Part of a small language model's weights: local attention windows, a variant of Muon for these matrices.
Each number is 128 + 24 x the weight over its row's rms, rounded and kept within 0 to 255. Layers, rows and columns count from 0. Numbers have three digits each. The size before them is the row's rms in percent of the matrix's.

# layer 12 MLP down (transposed), 320x64, rms 0.0561, rows 33-82, columns 0-63
033:156093116148163121110125074145128141127122110124080121144100110160078138167115150146145115103150138107080125153129137138137141090097131161157123129095141130162129086113161141106161119152143162
122:125101082165128102139145114115124153145136134107138110119173150129090191139145132092130097159094122144144126106140144162135150155125120143114117134112077150122111114158088145151126124187092127
094:141105121127131151112143115131150131143094074139143093083100142091102144082103155091149103114126148166126112132133098173149131117168141138121141135098100155115157163139172155166138126132113124
098:139172146082139112152149095159148107125093104119103108108104109139091103129142155116140141135126147109098105110114080188125157105130128100191122157102111109115095138162118114130126119108126131
128:124119147088155139135062109176130139141145111082089111107151113147148101103157132113133158102107167169101139158131079128136151157121108164108142096140103125137125130138154151140117118127102136
111:085106155104149180127135154126150157145118160098140142150165100133164112107123127170122181099147125114148133155124131130149164136178121123107150129118179108154110083109114132150137108113126114
016:139150156086120123097067089083176123166116139122143146126123123167133150122126120128151107170079098119104133158133151151135154118104118141140147142130116136143134133119069139123148159101152155
088:140131104135083124107154122088119122130089114134128111177115151097129143116103135096145091117156117134146148178112106108127116137105077103128107122125110155116196113144155091131168140110151147
090:134080141079123103190115115093130128136104120123144114161093180081164150108112142174096099123135122116143115119138138098136103132126123077122115119123133149095114161135140111160133111105138120
093:109145139121126160096168109107162135166131158137100157142091143115133134116121104078154150122110099136164132115162152178164117135107163163135105143125144180146096151137150133159100120130149121
108:114117109099124116098100112179109134123071151140140112156121093097095150123133105104167141146108165114110133136140121125157091104126132140113082141121134131098118102143096188127145108118173103
095:111130157134103096108149093109065077113158139117134140140102113156160139122110106112082107162140078174109128126142138100116113132127098119111122133121139118173149147133112090135101146157095127
120:114114119221120137159103104140093164130136121094163135140111143141128102125125138103147124096132128142146128133171153074174149136109106169142116181133110120148128139142129122127145144128142147
121:158116147123135117143116151158130118110130150100133157131098165159137083135166109165129112149097138100112130114165161173106097143108160135143107114093121130082130157151120136102136177092139089
099:116113139090141135160094073188161111147137122102115115113098068134125152097154148157124137135132127130143132137125172139169130111118131101146103103148148169126160101157151117155140132125110097
103:146122155108115076084116115122137132128162104113108144147106118130119107170091124146115108128166103098186083135152116133088138082124107141143167128124116122172140121099097133124148106139161142
128:116151118169135121163124090101124133144152153117146174101120116156132121102111076136126133183079106151144116104116116121109166095177150156174116133090099108126134134133157112133132151141125139
150:130162126139160149110137131152106126126116105090142148140136158084141137144139180103184138135145166109158115141146139074089160139113123141157150163143119129105067120123121116107138094135153137
098:110125129151143128122150149072161157152147138115165115121126148128130130133103113118135101131139160124096157109147114113102163104162134146132136093101159115108175159062107092138107156093129164
088:182155120166116116137131120119140123189117101171141112143174112099111135134128122100132113125108142109109141165146112128166126152119167115132114126183052136156136124144156140106136132113138132
136:126151141141089145137130153182165129146136108142157121107176131119120148102137147101138150109112100141128145136156118151121055118154137148129139094126142163083103162109114162116119084113138098
124:096123110129106109085109134123112128139137084100121132128143145113125135133095044123142146132123090117164129133082117106133146116122109131144140086102145121071149170144107152082155143125124115
086:150121155125135116099112101143129112063158169142170126128133149096137109124120182114093158119110166093127111127127164102127123158139132075097159121140138169147128131128132112149136151128172147
093:117146111148105146135163120134114128184127185107132107147121139137100126150121121136131104102125108151148132111110146075146142139129146063119168180112139112151168122159106151159122120114152091
078:144162106132143126111133100109116159129127137103101132136123067120130123126107143118153116139148203123092130170134112103078156112133134110112162147134120158164081133144178119143144120163110135
109:169118122152097143124091113091131141172095160128119082144166118137096129148141141089125109106103142128100141160135131147136136179139143153097114093157101141099110115093148158129181136123123140
045:121091102094155104123125137126141147119129129158102127078162154087154114185156161144094103162102127166120145095158137077135139132094167131118129172122112139126117138120124103140148155137123132
062:166131129160099104167125116084106159094172115098120133157140131110192162117139150093126124129153137119138104127138116172098120113136164147138151100129148109116086162122086111131143121133110108
087:136133157108158132087159143153143136123076177097133131112117128180119153117094111115139174158146156132141128121113155100116113179158135138109111134103128121187114131165152107129149149129133104
124:136094163185150079128150130135202150142139190137132158110141110133183121140114094169095120112119126102125169118122123149108120132121138115131122128141102108133124103137140164135116113130147122
071:176065162174124138112158153168168150152159167119164138112138106143126091120149129161166121135105156141126129116151125136150099090146147124151127105099129137132133109142106161130134167120127116
096:097131127103148154106102108166115147111074140132122125104147125122169107119142107098123150101103137143109147146186136123140161094118119110083161094108115151115126111124171106141128114152189114
015:128132164064163133105113121151107120124128136151138129134145118118153136097180117093148091151133096126113132133135135153124144129108125131143122091114130139172036128139110120108109130112106084
111:150112116157128144118126176128102163158133154154117152155126081147168110123119137165149103117119166123181081105127146124097149150135120149145127158099112136163132119110116182118132116128130177
037:127114097119157146125128116113121087115135162150110109107100090124158077184193141136078126139146144138129133157116125145139103090163097127154090146128140114108123159142135131140105155107147151
116:110109130097132107122155146103097103128098130080106117108119097181108172089114116150138118129168130110135130091126142115173143108141126130088133117186115105133141107145086093122130118116170138
115:085151114168098084141131111135142114086121144123120145089120129118087156162123181085139116126137138130102114138131146169108135095135141091152117144107165159135132118114114127159148171108148085
103:154148122147182130090141135118132161130172114094102127125126158110146110119112113094128116096166151131138160185139162146110127147187159145115127113103128172141090120130162136154134125153117135
086:105099150096114127126108121108145173112103085122135127134117109159117095120125147150214141119092095148161151094131152131159131121094130157117107100119089148118110137133139141147100154110154146
093:110126093094137112135155099126092157139110133158181115116194104123079122131143120106122129079111102155108098132125093111171134152103113121114128130164121110117168100116112138120132093126152148
081:106097138167146131106130111146145195110093143131105087103109133152134122141162111130149125102119169090133136149162108105112153126138125145085150099139147110157103121125124146167107065129144118
108:140136103119133145135094147143130141145086140095121126171104080144132146119100124161150177130116095146179129143124152072124095141153124103141139168107142165137087101104157139122099121138148133
048:136111103140170133102150057124125161103097153128099143129133161105128151160115099100120127098139128122110120137149149137128132156119136114101114129083121168187076124120127149136158145149110166
104:152144128134115152114141120156133170130169099110119165100124087124120105139109116120147111126090170130162165150185139108106163090145151138192122144094163144137114100137127141123097116128130120
013:109103184139135130128120144171080149103092087117117063120132137113164124148114161108157124102132087117148123136164169130109077119151146142145135105129149142112149109114142108129113103105137131
096:145110129113125084148107135086146110156130144106128159144107076120122147105162129155105135152128141139148102124091163130131145108145108158150131102136106033097131124122102123155110151123143110
135:145144115156136161158087152141136107118130138121107107110139100121175113132108121102169135125073120156122090121159090099142135122120138135120122077184094136159136152173124099111160134120135152
085:166122130105155109139094128114145102093124156134121184124140153115144131182116159117111121125087134124130113136107137155088116122139115108123118125116096088165141099117175133086087156130153175
108:194103129127122131114154113123130065166126110118087130100141126108132113093113138102140127127091099136115116097080111146126182085114163162121150099121122122132107142136133154123164145117154116
116:136127125154094132120111087132174133142108154099165139137178099099160164127158115111103081134125128136136121134123134135104122123075134137142101139117140128118126070091160178142145088128104121
# layer 12 MLP up, 320x64, rms 0.287, rows 34-83, columns 0-63
113:130171161114132116126100125117124169118146137107156121142080149161159094136131084144107137129138159121155163138144090077118139131159171137121095117114189138109123130162116119166103109121132136
094:129129132095131143133139122104120106116129122093158079125114084120107159144122111108084076122113092157152109137117122129168140073112109133108160144120083116139143151131138136090087146148079135
101:116101117153145125106120156121128103138119167125177150133121115120131129109107118184161116166115132137148111118130204112125135112102138157065137086159122153139127158092118144103127123157143146
107:093127115126146136126129131145164106138152173099175143127101168142149108152131103164139120093120092092131137135110146162149141115085122141116178118143108124147126115192140145093132124167127161
123:094120162131111131149118139130135140168092149142156170134142131138105091135133068167090153104109113104153165089106076161132151142138130087124109127132130079139098137143112117143136137148148127
023:077131144120144135113158136158116110126108119168094121151126130183097161197122137114113099111153126097120099106108136165133136128168139144124122157129125148114119110146113121094113059129131132
095:122111102163134147135200128154090133131152109131112119125127109131104134115160163131112120099076070124141173104163160149088137150134119139121108119146128126124102121181145115119134149125089119
099:144122192122108157129129106186115102139197104132104101108135119127093137144108138112114116117108106141105122084121096119110146104131141151153120122124148113138111100119140123105198148130127091
095:130128094117109131120143106104137140100109129148141073147082152127123138154134138115087121096130102124159147106133120183140137100117143101172175122129166168129114104125132090168123134117122182
093:134102084139132108103121145139115140112149152166125144131152141146095136156127101111109115134107063143104139140092155147155160139141084150107144092180094125148154089129116143093136106141119094
090:179164130108110152157091159120158149148136168130116123108120144097084081165137141118185125133156111118142138125120083154133099117111139099095085119141154107095134124107124153129140116124134153
110:124116115116141110100126110112142128147161119143150146166121138129128109146134089156170119124144120163141172139122120158109129092164139125102080129092200147146163132139108165166158127143117165
116:148133139141082155079103083106084151135145112143146134111143123147142141126094132101101121128121133183130138149140091100132150091160152093124109146191142116154097110124095136147103126121127153
102:154098119099119160107154178125132146124101132196116152150160118113111147133107131105119127091123097161118145119103101115134122096155129165116130120119104086081130126136069129104129101115159114
104:165112114117105097103121133158127132166156104123140137153113141131123115163107071093158164117133111113137075118092133144137088150093130150147107132146186154102117116115148119089115127160103128
133:126113096127143155123129124101151063133146147104156161116126117149136153124134121123108146108089110126124126110175118130060125122109092101170091123151146060115145141130127105140133093110108126
141:126155131119099137122122151166081131145128124116146116097132126115134167133167155133094128134188113158146138080124123136106120130111048116146129155092088131117148116112099120129150106114151164
090:138153117128119106086105098150124107111121116152126136157140149146117107115117148104105107139114080161075120131122203127103081125120115096137116127109138102142120115105121139122169066108107108
088:202103160173089144144154145089140122129151130109132107135155131094137162161152120141121120090148081104103102104113132119160132125118079114154103155112110121141156144117137159125118144136112142
125:142126147117160088128132127142108104128140156132117095058134188133117131137110089152082150147127079130149115164131160098128124124122124120115133162157149128149122110123158090116160158113099155
119:126153106132111062082129094118139148082106112117154149164144173136172121128112072116117105098137138110103124101129125086120143108121153118149148112109144117157103134101155140121150116137153159
087:114126122132133154130116120086136151103106139166206131101147091131100117141183100128118158099163123113121129137096157104121094150124106137109145148090121117097125127153108129150104106080127145
091:141130154130119116137155155107084148095067134146132134126117145127115079166153120079158145106165125141114127110140120152128118129143136158097124117146104111054131137133120150065133124143115135
089:151107152111167132132154094086114151132149150156128106134100119127075116142073128118164108125122133136099143152151116102095150110098130119106149096137107142163109135132144124056131135138135175
116:189068104128120126132150120098107106138149115137122157113126111092085166145151146140106145097129115099088093123128102128120102125155088119162116135124125109141105152166137131111151139164107170
051:133177111129155102116122102129137170129099135131078120126133099096139132121146146161132149122121131087138108142173115126129108137116152128148091133128135129148096110060171163083094111155096121
064:124149104108132122149127168114147122151124189114121123140098115139130134123081124146108131099179108107146122136105141116128150114139095097078123111135086173109099108114115147168156118109165174
097:140084181123138152089134131144158089121129101116198115124103152134121115120097107100141165167148111127117093128145099107104147173149138089106119124160148118148148141110144104126124125106112105
115:111109143090111115111157147124129150109132157114109125063083156146121145099135183118122150132119121151189118120148126121172142155124121123104077102142131144127150127165114138123147175149106133
073:151086131107129132122132099167058134117124111140126119087109142126120146154147138130109167116118117148161159124127118138166120158110120166146109148081113114121148116146134182172169138150116160
092:121113133148085164118117124137150151089078103111118131082098121112140140148133122166106115118142106097106094126076127125151116142100117105103126084120133116165120135181121150126117112183096122
019:112130076106098099128123102104150135183088141138165149113120122136149120092148154152146106107128154128150134123095105140169116160081142140175138118102124165144108114107153123159084121125110127
101:096158144125116125152100137120100088083138128178136121103101119167150097145145129137167108114106124135118128119148140110159149159090139113129146140153116121131183075146121088105129158132080124
038:122120159143088111107129114114122171151131151141138098122128119155152131078038104116161096164107100145164119102173121125134128126101148105147124120122104130142123139148106136148147117131093156
105:119133110142075113098141128137136126120177129125113105105116124104119147159136099138111121104116089137140178145192164113145106119094116125152129087138101115127119130178105128121107133075086108
111:063115124193130113112177153132095129089151121137109137121106113132149117110151126140117151148162131132099118132105140146162133111122156152130147166117147113116131114135090110119109128186083161
103:140141128105131126115145159138169130121152175115155116116122163124073113105139195142138098100104123149121083087134159127127096100125149144128151146148145104140167111099116163133091106113113143
095:130114110153117080144161145122139099126152098104158133104129145109090109146150120150169151127148117158106150135140078116208102120157094113116139121146142132131132144092138132095106121145134173
097:122129146141087141111162171128134107094127123115134163141122154135180141141127131148108142136115115108175148158142205122103102128093148149132120144143105146130138114121132100121105165095170173
084:139143137142106093078118098153139079160150110099103172140153158087103159131110173135118155154092102149130139123095142146130103140131144134136094128133117148154130112103106125127107180162130105
115:114125139104098128159187156088091111108132141157172122114144086111122104126134160126158135134131131171095097139093127147177125120102141147159137104114096124099145118133151103106150099131117168
056:135125071105144116108104106132090110148124129115143098129131121096139133100148070117103119129158137144142168133129171143150171105133130106069120122087136098096131112116122165111131145161105092
103:141102155085126123127140154161101123105134113137109117138104093143096101126127131133116126136118144151187139125119118115155128136159173139164095157092135094188130122127099181144163113116114163
017:101101124105105085121167147113151128094113140112122137132119153097168161130125088095130143131162090178063147117125170118168100123132110142134137136082127136132114159124127095120125100134129113
094:133112105108137140063128120154111168127111118142124104148137137157103125169127131106126101119125098133100157110184118097114127137149174145135122163180137151084149139124074153124131137100108126
112:106133136135143090166157125135157137179132130130154098105130146111140135137147161155136147140112132142145089131078111113144176093073115125130140122121161126179110100142078112093160123127128143
089:109158182121080117104126094126088163155137114142160126150130073133130123117135087149154139136156139116135156153146099123128115129139127111135141127177153135118087161178101124123166129150115095
103:147091169123135097107087129114123146089114127135165119153108146136185100117132117119121139138092137137139104104153156142095082137138136158105103186153131099142113098122127083152108130157148143
108:094151172176131160135140168101104142093140112102167149116110137144154117162142117162117141202142120136150113145140144111121123145115133155142133135145155118121100120137152113094097171100116156
089:108131138132123122142127169098148109107113136200122124152144124131113133091129149112119105151134096135131149104198141131087084128146172139155131164138131087103142123115138083125144125137084119